config = dict(
    n_layer=14,
    n_head=10,
    n_kv_head=10,
    positions='learned+rope',
    rope_base=10000.0,
    parallel_block=False,
    init_std_up=0.0274,
    optimizer='soap_variant',
)
Each number is 128 + 32 x the weight over its row's rms, rounded and kept within 0 to 255. Layers, rows and columns count from 0. Numbers have three digits each. The size before them is the row's rms in percent of the matrix's.

# layer 6 MLP up, 1280x320, rms 0.109, rows 1169-1255, columns 240-319
098:147038130150064103109186108153148117152041104135142124112135145140130141162111119188118153123159113106118143104116127158165111164104182156130057099097149181156071154147086136106168121123147109114160179136142138127153101185108086112149171129
100:075141156140116141105119098061169115136157154123207117101146114120151112132155178122078116129144110107110076187118163121155177154093115095193167127169081119162107168108080130058150074097170159147118171089097089127095134089142106111112113151
101:154109182128124163113115078166157110090209156162115143095086119179104140164150134118144103104080143119119120172122157126126180155147062104110149142165051142101197148160154133115102124114116192132145106073102118127064154157153134131180085101
130:185093076145164119122176200112109120117123165193106139142133072151164142105092138136123159132181093168102140148175198100152118150107122105109160087121197146165137100116131125124077210155160050113133084094189190153134128102129169098158077187
097:113091138092161202151114173137110072187109125117104100122098150098178170115205140128165121095157138128097146189120118142146129119154084161147092172152173096147174166158107097145132104128044172159162179136143089115161102154138138104109173141
094:127122125085125168119114110117136135114140153152124116115097109164113208159077169116134086152186115089043132151089146083117136147140137133107101127072118132095145122137175139100082048190098109133158112178125118144143100076120128164107136151
095:122182142117098156120119138136103124163108181097124171103144144113076118150101182140108124125151079197106130072127108110099143098170142186139101150139121068123144149103125114149155197130165137100068089115126138103133155154147081119174125095
101:089088155089187148174087124110138134110115141139144142133060129112131099100120193113172087087132163160150106169133078120148196117141094075175141145083151136098103232096164121157132146148157078101128113155106124168123063117134114237181132128
096:086169122094187121128120124132183067069103142162097059118141074140143117149062089071083186104159116133119122154149115109198123166178160109088128126158091154159123144104127075162161103116082152148055115097129134165074100116147097119141106103
099:119118148126119121108106065129099122164134193100127125131116153159130117129179156157118168121149105131066124050148151081122132185120167080103175183133070117108111106153111117099106114086102173107117133113114139133139154113158111136150146077
099:123151135066150174134104109193182136170098080170082133094091120114109153077052140131151110064138122114152131131112157100175084117116123111088114125221068114138128176126070112103121129176111149166167179097170112112116114154091099100084176132
100:098132087138119110114164157126231154167142164162111123158166168144131061149115153155123129116096102103146114098067166121126207184205147170146102139123147140078081152119104147157040092113121141111106160124151129143102101094139109089150154175
099:098166105097142127151155121121124132146150143086091169122087144145149163153112158148102134122132151141100174132140139090142123141138133096205048092120113103122089127088202119157094138152130182165157133075130170176130131125115156110086147197
099:072106131167090076121115111102115109174172160144119144134074121127132187122169182171104111144135120115101179131087121183105139155143140138115054149125130067127155156127097025110110100150120055147138170162175162155168078168137131129201112202
098:101145124100163147141082098106135111092173159185122141115148109148155137062120091100160127128190110136156144121098124126141125090174086161116131116182154134105144131140133094155151136098110144070119084087130170070148136142129117188099119140
088:119057150069150131174110121149109112075119106137105070052165212122129087132118104141186138118115136113098114112071060143081138118131114150128128075154155136079156090151180139144094125129150114080119176134123106157126091118140122109148087126
100:169154117168126123138166115171151133146146104111123094136144128102137208109141132106113126056090116075148118074143140161171079119092126128127105172152131106110135110122132128081129085097128111111178108083124141178123143140113133044156166121
095:150193139094176140115133069180136100112091161124150141079100149185152120186160137106115086073116077065183159163216119115099100135145144098155128124120125105139122122134104122099161110125088134194125126097103057104113108129177086118112178142
100:122129125136129118070144127160135099101118135138160126098129144149176137123144135168176159162104121137157158120034117129065143150154131151126144101125133175136176137073048134119111167177115138168177159091111128126183123131129144119132132150
109:088155126060117178119087193120138150097200083195097109114160101122147139150142104164117157128157153075159175151073127130141181156145095058137130122098095145127132129104089160112115129145148102150089103116127155121109126123158167135096145117
103:127127147133150158106128187142079113095149103101177078162060136144174129167100071114199128123104184150143196135107109142081117143104134159087115132141104075113121146093164203141135156140131212115116140150134177133100078100158104130125106110
096:089135209166201118154176134151154096147090147129107083082144091146082124116076163148165132073083146180088134116131070118161101130133156131144138090140117145183111113080112120111106105151211184091065125117121133131099123089195099127166109131
102:126095122098140153164104094134142096159146084104102050085145134130156200105107176129150113125092075068170103134117134090094199068108091055120143215111128098139179113113122128148132115163153158152095100113103099098134138133102083254122135096
098:185162127119156170080074115095073175137099220075195166101131073182099144146232125135105117148164145140096170122128167102089116118072142052183135127127091088134090106158167121095134141118167145119096138096111136125136128116120127098071124136
092:100145132134119145156157120112155162148087194125122159148184168166174112118158086123122149136133194131159099109134188095094150123091087160153093171110158128135147112154101135164107116108090113122131105102149114170127139140107100107118156108
099:096128135072175163131116128147156090072131141103116103190129091201131111084177109137075103155077105171141150153177114077125119161099103191164137117110131079155143106158151129111104081107137149117170117145108090131108189126156096106126140173
095:143091074139113174106120125179161124139140139116142135154132103116110105099085149140091154068107155145101140082145143125139130146123065160199154127101082137130120146117140099115115166148091124078110123113062111188158135118098111166156150209
104:184146135108089152149161116104102076151128087122108154141203132113083122135152181146132095065126151139171105171224156186104059098165124155138102085114121128147114177110126139076128133098148115125124146048140108184141150156090179061105151143
102:119147146131119152144156158117122127192118143176108126093139121130028111156160132142130117097140121082127130131167105108115099069133186166165184137100143071130136177021128098137137072130075201099072068124131097151134041119192164113112159071
097:174145099124151147103152113139157108128189081124106095163060114138116168177206147123135105147165140136150207120152093145138141107138143163114092158100068130093131163127199143125111087100067158116156133136042122083139169167110151115125160162
096:146112144144147159093104066082098209107104133120133085119176117142151160106134119198084050131102169163192159087124089090106128120097146167210115205141097098209104151126077133078177108120120129178092118099118177102119119172128133139144163099
095:099084141121172141091152125117122079059110152153144156076145151091174115154113138098129040132202121121139132143160170102144112096079153106142126133115102112113111144155153088122173116171161145207087131113155143139159077119114136146103156129
093:085160140119131127116119133114141141111150097169117114112148176130145153163129110195122098171096152078106085148120191078130150168092124140133194129112125115100121117140042126163115141145127177184149076169157108138199099117111153122118133094
097:136117129126240135118099077090103152097101097075172146117152199094078118133087106153128082110164113126126111116149085154073138120112175111188070119138130156117084106063141155138061108128095119166123131181135143157088100133145092169122097101
085:104116151159106101063131074173154155128110116180155126138133131098092129154134125153114083146151089077096074120131079128101117156144116093129114117154141101134156110136156101163129137100141103078152144105140133134080110138081096156105122107
098:107109127151113150070117129128151137123083107077122136159116115171170144120147128071156141162139166134103098112117166079110089137119082139132095157122095096142138103097135155094140091095150215157134222180176139109176102054142058172077073147
117:130081162166104215151083179125116089080105124175139115165159114087058145140114133148134098025151172107105185073119177082107102170129073113135161156132100076135140130077147159097077112138155125153130154121129079114122132097188175115071104176
118:113115152127116093146113174120079170093168117134143170160146125118131135156121120141227171106164099128099140147111147177105161170108141106134109124138130129146089162058210113127110132179166135110074136125099157151138157094168151116153032119
101:137142107129126058086116161149137126126108153171103092157141119133112138071153117154091123151176131113115144132164219060137140088102057158082201147127099103184146090182168154086046098095103120154141121129096075145098155192160144118121058108
097:155145139098111143033117134131128153051137115188150102141120156141062165176138143137103106103203112135102100097155087071133091159124131076137088162090110136126132137150128144076134148072093069186129102122145105120164097099139101163118147134
106:160109144070085157175103180146113156102136173145088107151128091125178088082197163139124139107141118113131122070099137134068154111125123109167091063113145068183091153085130072114133110121109170181104147107220127085125137147154130121128121190
099:088086173131130125071159133131098110136084082152190092084170139091092170150137086118150092106163070107118128148087176153108134195198102094134129157150120094137108082026161163165119108141196094149135151174104162126159203061102057151091105131
100:150119096090141149130170081130110113132110130112121102152123103121178122119074164171094147182137107159105135149129162123095114153136118150119106117094076191087054141098086083131084102133158107177093116153144162101100092135142135095145141090
101:129192153114178124139095107182142134088150138161097126161150100078106143166127109125204141099150120161137091091096159080145100131134076078125148179125121067159150092146132112141123126100119126129154100115095126110106123120140187122105103118
102:094106119096161112096101157167129113089120133122133165098166150107125089113122094113152118125089131132160113074176106100104185173143099125158176110162145126124162145191144127120094122092171137140159134115151111126167142155138111098132097210
103:084087168135103119111159163130168193083158093132082086102150081157135157134153088077103115092181131111205142136096129126167136128117117165136145117065160144149117138178145114116123195113109127154165183115055141085139092155098064126109109156
098:131159172098132174110192109135067138169110197153100141161137136086207119147159145132078107137188158166134131125111107175151062145126136144119117132132137139167118096092173139141197147080093143073069082093051098164119083146168096112086106121
098:156169152127107082128123042165120108154120110090099105174185173156093188105096145143177108057153150137085104103117095153138075109145142138092110104131150122110151168132115165069122124107166152177098104111137151100109067160115152146130127126
097:104100173095077166076123117147108068111120107099073120142172094074107086071086133151172168103128124087127113143120111113114149080116142080148121151190084193089128172046107141162117074125112145105141146107053085112175161070124116111120098133
101:161127142132119067108105140131135137138095152147088170141110145106158145091110158145104135149176153106132170107199107172152112100151066120122152102146162125149178148098102101162167130156097083132090100085088201072096110133146096134159123043
110:163149159092131153140109092140157106137147098054138180140182074083156109112112156155061090103116129128113070144150138157117118160134159137086149139071127139155101157128123143060109113097147052055151125110113196095113136147111123166078103158
091:194145103144206086153106088127114105169112154099150109139181154042146140124159104205144058181133077129104078064147109125144097124127142153117164105188022136128145170125131131106134132163139140202118087130149117135148093082136135128114083092
102:083117139175120148117070177077190125078055113123160146158159144114135140101116122117068145119130097171152136138184116120187159114113144185087135138097123112201080066122093175185122141127243184159177163101084163171134112162107188148108170131
093:134107177103147146146132126140172081178152115046145116162163082131102146160167158114070089076103152091098105107133127131138164186119118131166067171150093126062068109144077115069158037152125131127141156151149126161171137165154077075052103126
103:112120151140136143172155142125134135090164117140140169124111083140122137138178179064120117122114160110143164116089070130075107182176176134157128090147128131165106109095156107149105123163164085154142155126080162113162129151104110170086142097
102:090088173144148108140163077193167164142091135173099135107142161184158101126095117147073125124105104135199137130129080156136142133111154132154168084085094098121104130123215193105068133137137117175131111150146164132172086141174127101113152145
101:106159150122106129108093122149134126092093147113153122150133118143142110115107135218107188102110165140162137070119142154109124100155176125108124162080139122150129144093169140149112098125144176105146094190137129164158136150171135135150086117
138:155090111136144078168121107083139179160138129204159148126150097137156135131197153162142099129135166056116176125170168082095147142067095181126127084096132137161150107136080107153127186200133118147104116131112120171136163058149066182133149147
109:129133132085106091113160131089148149132210161133080095108194155166140116094098142136129114081168183144096130085109122118135170177095130144133128134098144136162107197136142123102152086131206125072116129143125180152172149104124139163092139166
098:121099123117186131162165104168113098148142136139161097133120163143085074108141117111167146083055142069113135203134113129114069177124130135176186139154135106110152162144131078123108169144141137125141135107151090134147135155057113151123135125
111:151212044156130119119161095127139105125103068129100200096165090136148122133127153101082129095152098120138133100132137114068136113110123116197107133145125154142123165142137198137141092144180114115071102097102085188117125113137126140115139066
108:149138137180119126101153143093074111177128142102152159108094124119104143111137137146058079117115132141150173079088112099147159108141114135160121155145135099074103110164147117126116080165064134105095170093166127117117139155124104060134106117
100:140116155151171116133139109114077072118133130093145134193120157111098190199109134128150159142158152114142151122125163148102140185139133058183157128176079173094098098138127118120142139137128168133129116072147164149084201138162105154069147134
099:129090134095185115123106133171146102126096138107094158164140168140124149156169111119164093067111108103124102143090193140157115143109141105104140127119070109129161117113132097103200082149146151141157090133138137101134122068172127161083124162
110:114113126192188131175160069139168126117123113074107090118149195153109143110077098093145158107151094124066143124095156128166092175148067131134106117189147099146102142098142163096055103139175128123113120140118172196147103120152187118136189128
095:159061130126096149167084106080134119158156078086123124108118119084133193070109126157169111133110148186069105143141190123060119126060093131094148098124134134128112118097104153108165126209194097157100100066159134136142108105108114176183108187
101:137165126118182051131119165169149149125120143085206174146144128155107136124156166157115095175083184126151110135195131156076163149129130071109121158100152052188137159138131098129117129164182185072147095070100082093128108152115096145175176195
102:184157112121128147129133114119123157147122123145155126078135038176116107107190118147119140177167123133144129112122084127201133145127132160139133107164176115121083136153176123108153131122082136066160166152127104104142112090135171089186082130
095:132090117120129079199072125151173092185131120070086049130165124120107139105143213101077116116132133121153112136113213170157142180051179131132119123209158093106111129160161121171137127120094116091143153128151150132111111155186139150126086123
100:172158180131112153095115126142177151158150103089166156121154190111100123161074168167124140091121088118185190093172180187098144143144162123129098128067118143171138121162139105200080135091134112103103132107090121134112116151080126150110113118
090:095129135117138195094076151128153123195154143157091166157108080091128133149161136135109154124136116165085159092109117080171164100016152128167104163131106168124025163175137145087124120140140129207162136156096100142120107144096145108123106101
096:111112140185135111160169090125140131169116137134098145165118125137119176129177100131195112115187089122167080100104144127143201138147104117143140147193147100058085157168138135144139111126202105080147103137140133145068104125068147125128148123
101:178193070148153160142129098125162155094144116163135152117159148132164144102120118155156061141105102109134162160091098115207124119141113079134127072105198153184144067132161086115125133101170134123122137144090135109162106082109122131159115059
103:122143115117119100188105100140173167165131128166167107149124162157139155147127139166187134116157106147147114092138119153108117183087071100158155138083119117153136092114170156091092104097174081102107167099123138082116080130164141108162066078
107:136175093160169087181118096110159105143157087064141078071099153086121154169082144107156161126135145141091180115143174172092161119129139110075114090168155139103084155166176109156096093110136101100133107181153130158079117157109176108106141114
096:086128115161101107078126119158126106108124124100145146091139144106137124082095122184074130108110159151119108155123158143101071101148081142142088078173145129169145110140105123122152093161146145086104116157133070164097098147157128134153108114
098:104134156128150095113169093135119146213113093061108128135135098094161133171091154046163077106146124123152099159145154202114141141133159147179082169143103120126126116080102132095082119109104123095109120162104099140140166142147094148115104151
110:128157179080098145146129135153159144095137140155079140137095116151170087113109121121122115139076159175183148117164110150160121083141095163112092083143174128136100135104159100138140133066136122131058122094133116116098061190095152111150088116
097:141105119131097143123190128159075045104182073127122102137111089091128080096089184147131135117154143163147176141125157111168136162131121153108135093139117136146118167109107123157128104099095158144207085110168157141134071114166115120106097173
099:156147125134115167084085165178123205167122076144175100113162164028093152085126136053104128183152130080152097132087135132132096136078178124065142142182101116086114126116148139149144122143121146120152212065160118168138141174091097110084071218
103:062120117163195095104101160141142156097115158032191121173167084088128118113165143104111106121108145086138169150170142155193132066107085146119138130052078055095120121119176129111015143090138086122144153099101102137081169111142099125146098138
097:095147119089114144090071080122107110133147144153118090166141147147151137079200113173100031165162086183115113174184123150170148109098129145162144128113137158106142120135118072083087097075108131119190098163068152139094138133094141113072108079
094:121112150107130201160148147130122086113141155105142138099090086066195110153133117127124084118170126112139088154151175104090155090111136143083094159102134184129117141111134139105167138136124097185107103098147101094076189165153161070103026124
094:077148148138158082147082093167107088117151081158126151103166190142102139083089158073157145088084132117130116177121108144123181112097105164137172170166186109099124137117097141135135079107090148175100156161121124086139118162194085117166140073
097:170095093119093111136090106116136188185079099113134111178143101076093089131109176146094118159138109081098116157087122136084110092115112135136118069122161110097134115078110096115118151146166183118131164115165160116124121116141155139188116132
104:158110094152106155137111130137114116086106114127115141143128113188082197146145124138146082113218164131151152141147107118108157125089162128122084095124159118114160064090085158189105071161135141111115153106077151095143129097060198223136139180
097:164149146110100109112078114136195164106168150119134177169126126143149151095057130109102108096131105128090110080129157163122167084132149178169173047166182110170158167167156161090118159174118123147135119134112105127084123145140140092101130146
# layer 6 MLP down (transposed), 1280x320, rms 0.111, rows 1169-1254, columns 240-319
096:153114148107157141104105174117107144129087117133063139126173147176101141119124139182174135072129135061066100083114139126119105103157181121082153096119156100193119143130172080072171135115183175154122176107082044129137102128141123096091102077
105:139110076158146170107104102079117102114105109132139104124124152089120160101126097130135091214172121151131102212076077151124140179095131140197166138140167125127128149134168129139078100138168126093105126131104109118146099107130201168158138117
096:114107162118133086172137185077118156143099087069117043099139076089146126134132120160140113101114089098088161108105140150134066123121140135149126101200096070136100147104131185105107132124134110180097162175139144092163129140069111144087122093
139:127100136173119193127160210144105122132141120123147153141141121142125099070117121151171142137141129111176100184130123135189098116070136120107139078132180151141102115155154141115115160120133132116110070063128066145107180128127165153174069113
093:172205150124125095102054167158112152097184170118128145148122145175120089166070091134119125062135087175139087094145143088121123084155099137130074114105095136129138145113153150139099121116166084078140090117127140105125142109091117215134115173
104:121120154148164100141150198144157122098181141048138148167134091148124157150183140132084138091168106147130134159121110168131038065105148073172099108102099150148152196214156136184131055124115075136155145109151155057120104177133144159087070138
097:110115098143118106212152113101165123136128091174123091105173174135175138136143159123120126150088106131143114176106138107162073163068135107211120091166106136117109138161175140086120107118064108102184161174187144153118108098112181163148112127
110:194118124084133150167088182108122150175141187132178115116098203071122078130101132048121160114118173130145128127101138097088150116145162134114144171132126151081186139093135170152130156127166157110128143130108185135159120170104124168057075154
097:118158080068168133105103105137141112189070152165126153154161124156134087131139152127166157172106157094128104105131089125080148198160157102112110119121138100129140092094166144129132096211108123110122103132124104193125140144116083125116105099
096:148104140131103116158107176141145126122129114119177135134141109122086104160130113151107133147213089082164165186114116165161142154133097109147143108153126091139174146100125130132116174160113182056128097144241135124106113138110118149111094075
103:119146122125193179223122118092109126126138106132132076151139148105118130135124148130090127170073174152095116115140110080143153050129138130182108154118123122082132099175097117103104137101159079166069093159175139116107078176127147091121158184
109:095137105125163082074168165095073134176095154194137164182120167134157158145140156131156148149147126097140166067085159135176127164125121140130065144147155081117133088128103110081117157179161072141143185119094129152166140138169152177164111103
099:130132094162171125132090106125113098095142139155147109137147144103137147174119163161189106129130136110120105145149052144126105159190194178134186161176158114106145052175104094124101150115176106076116144124105107150109105207142109102097108141
106:098133171129129128113102086117124123118097046182135091133091113179070169109117119197133163135187092145171101143118099109115110139141130147099121158076211136120130108162126051188133150161084126144081150149169144118150131133161113120130117153
100:095083107098192093173133131097095123123117053121137196124153147185124090092150080125106142107113126105106108131128067064145157072132163122050118099144131146104126077120049112183110138110114169148157137135093145113153178131121150132103175127
096:104129147108031107128110119154177163153177190106139130130107104163102142174100059098156114075174107171118148154149161143103087124141121156158075148124104135196117137168167138109170136128168117182116079124106107157068111130109112016124169121
102:118082108187115108152121138065144130130168076124119128161124103151190108129175142182105140099109140132139110136125146141100155129112081161143152139180171105116168153142061180192129119120138097138101156095127101103130096154074060130104083099
092:064143126132063120142150174091114129087124134138131097111152112171129132125102111190048150153100120092108103127134189120178166144131111131136086147113124115099157099071150126147152114117131179075092145124143125131099174105099207145068086093
106:151130128125105126090099132139107117134141128079051118124131108153145126091097115122126121135066082086130139113129106107179144152206101109136110106145115120160188129126124145107091117165116100164144119113138159135085130129149120118102103105
103:105157119161142132140148101148144171106112110108151064081152092084127212122091154115118124137109113109122094122088154117079145096103111113116127071137162134103105134107193166110172159127088163144166144170168087121129127110113160092122077163
099:111119126129103080135124109124136112114105161093078070134179136066123153138108159113076121121113071111114070144143070121129124089123154203168114104099169057122120134129083080160120150116132148126154098130136124117123149221124126141142103142
099:185135119102072147116162093126151109153115129119126129197098141117204169108119131109153182146111106098099113115123164160113126170122106148115148187125148126045168167088199158132084142179096135112143120100126189113161074142094123088110181094
097:112042152191051144124141138109139128119100124053185124171153155092099107145147115083069130072119186155117150148127094081166166078131100126148144110146112112157148101185099178131105111160141110114121118152117106143120132252137081055142123155
106:153124137150121117133134067077106106123132126135020141163142075129134181068143105139144145123124110103193161135096149131190132137125149151095159108162070169080175095122102135189137212118091085075113125175127142100103112102141124109123083168
094:169095124164171165095151155122134132108126124167135136090173159094132111158191149093152146120151139123099077127184116122106114125107151093100203161074088198134112153099102112144152178099156129146135106127162154120121054166110140152132153115
102:121141088125112099171185134117129199114113137103113186121161119140132193169103119092123091147111116118105164141144047142151142125136173164149169091084131140171094129112128138168184164091147156071100065118084142159165130107109089183080097127
092:127172131146142100168157144089134120103053101100119195081115119185180156136163056156094097090143109108137104188086146130073080118137188109111140121138163169100114138101124106116168132078135127167115111170094197071137103128127157141081158163
104:110198083156140122128158119113143070100161140176167097145120154116186133118150071097155148187094109124046138081136135151149180117101075162123141126115084105147026130131112148125180107114118187187111135131097159143116151097077114131150142165
098:180096165104108047090084090146127176104156093141114125110141146106133124090164095142153108120068178135150143158160168151203133136085136165117173136101111143137155073167089182102130130115133134142165133136128120076134154135137065121149124132
094:193104137074094143135116076122138102148111119127123154111158149116159088125107132174101151117119162186117102145134180132056141165151154138134105071159154146036147196137121152128139157164166136107078139071123131159123117163110128096141142132
099:148126097122112142074088167090058175125181085169175153117130187106130193143158121175149102152102133073130133075146078117135110138124127129067111155152072140162175093098137077105144120150106165135162115122144106170129151155122143152186094098
095:152178084125136067120149113140184160139111131114157105140098125131090183159094122088180136146111069088113102130186091127082082198127129218111119107137114178181126113127102175164113101119127138103173064139172089062095141144132038155098131099
097:146095135117083146161141145125162123117130150093059146143124143171123106136139109141092110059161092178122095157133126088126100146101105126108122118166148118077196148119130133066169118070190109116138136113131146109071091155154095150155099110
093:100151124092055119149146212144154107151164147199084109148103102134157226131093158089169145077112102154143123143123145166169061144129065089068160119068180096119178161119131160134159100124133125082074121062088113136135119098151147104176179129
081:135117108090084077122097113081157100176141150038107178141061156142135138142095125149147130112158137128181157152136146173119178164112100132074125131110136123123079148144158135122131122154149179143079170144188103126117162088084108133171115180
094:145112127151145117142096139100081131121128112192137198127140098114092067134139149166214127150137094109132111141139104130136176076074149108122142093105164192112088110205130165116131165168131154083127106145087167178137127126096193175128164141
112:149100155146088176141152119197158119092093073089121096098134136105104222163182113158118126134167122131131144163135145104160074101195119116137150093162123088079119088138105154167126118064151126087125141136054139144147126137197110125150096113
124:102125090148139123146117142091047179151130109168101133110097138171164110120095112103103138158150150105133124119190122129077130166112141122072159148115176119182158143041169032113142102094156148175170118171111146174164130131175188143100121122
096:128068113101161160099113123110081130155115201161136120115154155074153110127176111178092110148192077096205084159136154060076106127167111125195074162204180104132122113034115088197137192130119100156109134126095104074131106085170125158145145142
096:183113213183134116169092152167099168150149111115145141084082116103198131125120200069242147123127162122076140086078123180117089184149108129120106133115160158098118135149125145066091108170107083112128176152118135143083134157142153128085095133
117:122154138050126161144138130082147113079083150125091111177129108181145070126118120130155101041091161116180123087109128188146097164115114075130140080097132074116066133121095112137113099118086131181107160118141136144102111131167143141111061094
103:106065117159165145164141115135147142136104116119103163173066171141085149155157136193050107144180099131140142145106118199147148122153169129169103098109156102143065111181138139123156117104087203100164103213112129104149167133089107185108067114
103:160164143108135146157133119123164151180088126084154177076063113116158114066175114155184122158145166107186156114128035136138112109113115110112174122147133082123082148082138154138151089156140150150137164122115132186102145164169089149166141132
108:115095082163102121079126169172134117089217146180125123103097107163147209143044128177155114164114069163077092142197112171052084089170068179172110090125097132086115131111143159120112143068106133151142156175123103081139125105162125121139119112
092:149126080132155107145158183171111189091089139201117083092117146146166095103122174166077147146151076082134094096116072133197076116079162170137158091133149062133138093111105130172105136136140147113142119091102107166110165140100118205141163097
100:076158180125129119130174173131103084114131135071148173113121152100132093154119132088168138134082105111109107161110139113098131148134144091115061108108166068068177140054121133075155142094146122081116163129189076084175116130103096159123159118
093:146071116201108129079136141115159073143181061135154181120060103152096115117156155133139124091090102104131129120096134110057139098102133158115134146199169117093177114091118093123150127161184118122162166138054098136115119126132161115081129086
099:113163104144106130159135160159148127105111217122157152083094102090210105106121085144147148166142130128167158091126134141112199129135126139137192174134149149165122125096135114167128110180134146108143123077133119116152110124091095112141079090
096:132169093155085089110099175056160136118102133125159123138088165097106176125122103115106089148168124107094139170141111100196090118073119156093126130106143104159157150096135126099157172138146112109134134150152115084133110170089131072125155152
096:098152157151156180172129118099134128103159079169181144146103139136146144140122118101170136127109162103132109100123099176112138150114214114111118098110143112053074127107146152146135116116167116113129164082168124201121187137139098058086136162
110:105153073111143098086118056144143173119173101152107144167177113170088158102119078125114116109070095108118173127124116108166131091090183107143205120126114200157131125112099148190103132113147093087131069163114120129145161150158107115182146148
095:098085147106067190166160162157127137124122167099102151092115172163108110137136136127179103160135078125177126156105076141129147138136089115141094150132169171089107135126131069133170150055221157117101094096132119090145117117127130105116119159
098:110169130127154159095130143135131133157112147097113158139121138116134174100176143162126145127218151073135035190132084135169140100140153119132162118183151121147170137138143144088112133161109105073146123118180146138103133129159148203126140182
090:097148119114137109138074112126115140126130172135078144118087165166106077099105077111159176107108086111133089141080127156189164105145165143150122144075082101132197123144148147169053174135141128097079088123127111121103123099139129144151175096
101:138093117112063159128067131117158088120153115206206096119113154163108092143153103166172145116149141168106156128156170125164122166129122113181131088121156127147093164156109119113089170113156141089076103136131098132148169186129135127106172176
095:145098091134151137144131143117055132164148078071133097136112155085104184106096138108149172112216142136043117133110127108114172127067129138084196179115071161123105154165138134125159128183173118134135169099117172153145119113112116090102092083
095:106115156165101181111132126117121124082064146113094122149179109133099071202139085169147168089123088104125168124109081129095114082102080095109139070128106123148171107140102148130128114150085136193126162146162075117110133127084063123097104133
169:159143060123133079146138134105162211205119132138131149156080136108130154162091151136127120102142155106180134114161129092060123172103101157163133106119141142115099111106117121106108166141152112148088129105131157108107171031144075193179193101
109:131164133167149186128165075147173177130154138160086099144148132195135085173163114143086121133094120113200126222086091130135109090144102159137111121127108142183080152093134094117147127200088137072105106196108118157182126089100137153147156072
097:107133141118072100127135095093064131116110120184094108076113136111106100115126144142145058139136087136092099092179200091192179146069103160162148106128089135172144129153140134070097075134131120128140159108132167125112087190158132071100189122
103:138140105137144166117189142136150057112090113124084141127119071154112153113114149062152151126124128157082110102128123098145107098145139131215114161147072148182130098149161140092123058135150119076134156139114148178051109126113139095121108131
110:080125087170167132182126118133167156137122083093154103125131157112161131109144162126119114106133089147075199135061140147175189086131179142095127174136087142065134213200120096081186136130118095124167115087101080160159113143122166084106185089
097:111134132041080144195043088150085202091132148129149142118125134168150135106123125097182065079166099123185046165087166185094107103110103161118098122127086144090153176103208157144121123111133134123116164155157168157136074155073133105106090117
100:106130118168141117170180140125174137137198134116138083130110157134137106045122162094108151216146120160115113128151100093134107083118139153158132109178141105110102151108091177177155159097117134126111138141105109061094135163158119169153159119
107:208154161086075230131102049119108168158115072089145146089105115088129172131127104163154163044131118145106101162077118158117123136118087094135198107143118141139109141175136125133133147111090096120134123106178151103058143104144119193055113146
094:120126095128139154040148154146141171081162174209148119118113167109086110134088128125043087125090132087150085140123138096174202116174099099160102107154150114161102155163121130099148153080161152149146185118149123079100189162072123071073125094
098:097066136130097180158105133102130153149092091110175092157116111089108172138133142120134118060174132115058096086124050118176098122092173171079121075121107156121114082141091061128162086129147129139131168138081122119130140094134165142076119133
105:148146141131169186169147114068056144152118150162165128078113073142127119160191059079217121172137139120150065149030142109177109135177107127160127160131127172085106149154156121105141120073142155093165102098168128122175114115126169126155167162
097:134177148192100143114089131079147152120106106170125176127109106168159134151124051137172132105090128130151117137148111085057080080133117143139152124067100098147111124121106134090134199164175147146161144125043125112168171102104158186152109129
096:072141157094152127082072158069112117120136131155128088136160119156098096039168185128148167134093181159122115154115143047107161128100135115102202073158114055125143150077121112168147124146095144193114149111149082102143122141124089123139179185
092:154127124153100102134196125124126148093092147109175103081058103171102096183102190125110168146127105161163166162151126101105130097159149142098097150086125131128119127112112161156201140109150098054108129137121109146154129141119140163149165140
103:168157121067118063125142152152145138054118093147113108113079142063118144131098135099189084084083172185090116105108096172184072128123109111197103190177062205111133126148129145130128144091100118117075114155077116118183114129131094000135112166
100:144128089213139112132162127107130108096102108140125119093171156149070117151069134163134116090121089160077131162204163120126123147119111162147129157096112154144129188114106139183079110149137164171131110077165124124149119099194166121131172109
103:117137140160123156117123099149125171132135083140105144141114121146109070129127091106096057134161171100162149136082092118180119090143142102187148107130178122140132132162103095100144134139129113133124151129109106115111066145152109046125175088
105:152178138105128088134178081118109124091107132103092133203145117144093110163176113130136137137180152189145202113084159136132157077120162080152122130110149137095081073158145146128135113148180155066129100145140135129107097151130127156114103101
097:145133122155160081095177206092116129083124153141100166100110099112109071128171166122143109146152189087125130162158145175051120092116155154166176187109156162122159132131143173165120101104175109084147125155120130126174130070118191125116142108
098:187075102134132161158142207108122111081193166209160157121139172173114138095178086172160147175123175156106172141149141090074082134126176117085127074143147109111174074146102095190134082108175157153113117134146122071143105137071126190161093133
091:174076116124167115136124120098111123129062132114144115132201131104104158155157132138223120086169143093105135204086165165134136146121174087183128143113096132125112131144108180130134083171100149161185124173116164127120192100142099130057154174
095:089089121140106192150088135140105115184114158132077180117089157121187106135142160144123075120153137163127152123159147160141105128152108064111171150114140134142068130142105132062119119113143201147107117143150107094133099112098119054174153116
093:101164173131151107099162134124165064132138120142084124152147144168146117216174107127084177080117150092104184108073173160129126119114131142155061112087195158153109068097104064099122110053131111137165136100069142140137145114108188159164161103
115:153121155154116145067143122169092152122129144053119131097142174124091158086098091132144101120100124142114095142179118096211118126126147087140145138082124161066116129208081126124124186130091113181132144084098109170147146072127176154193051119
093:221173090076131121172154148172122154081141098115109090102173128167158103139113173123123132073078126052192092089126102152061120154144150145091113100123141130158155120119120132159116153105138129150099147141163111092158176131146119072128161128
104:114111124149099118124126075108163114139148085128127137130138177179066180121079099147163158148100095140140134069089084108188131136130138082160156116157117068078151104129107163121061109152095121111153125161134146141161070104124095132154255135
093:162139189126121144134146157125132129143138144106120141141147097140115074140150146115145120174111147116128122085082104096118115077162148072116116132185132103179136078140091168073128152126132171123142143086100098116060129098131170115145114151
091:096106145119159150088153151127186122141125102107099155065202132147143092118121133105108098157121082108120117074144175141141122132188146145117115140180153166141090190140136173146113126141136065109113078160085074169132171166132152169110173136
092:039117116136178101076147129154117116129165136148121130083170192129164135153079170116114120136093134130073050124048146149148172156151195131108163161124100114116175155167189061090103107118136122107163129088153123108150107165116078076150068106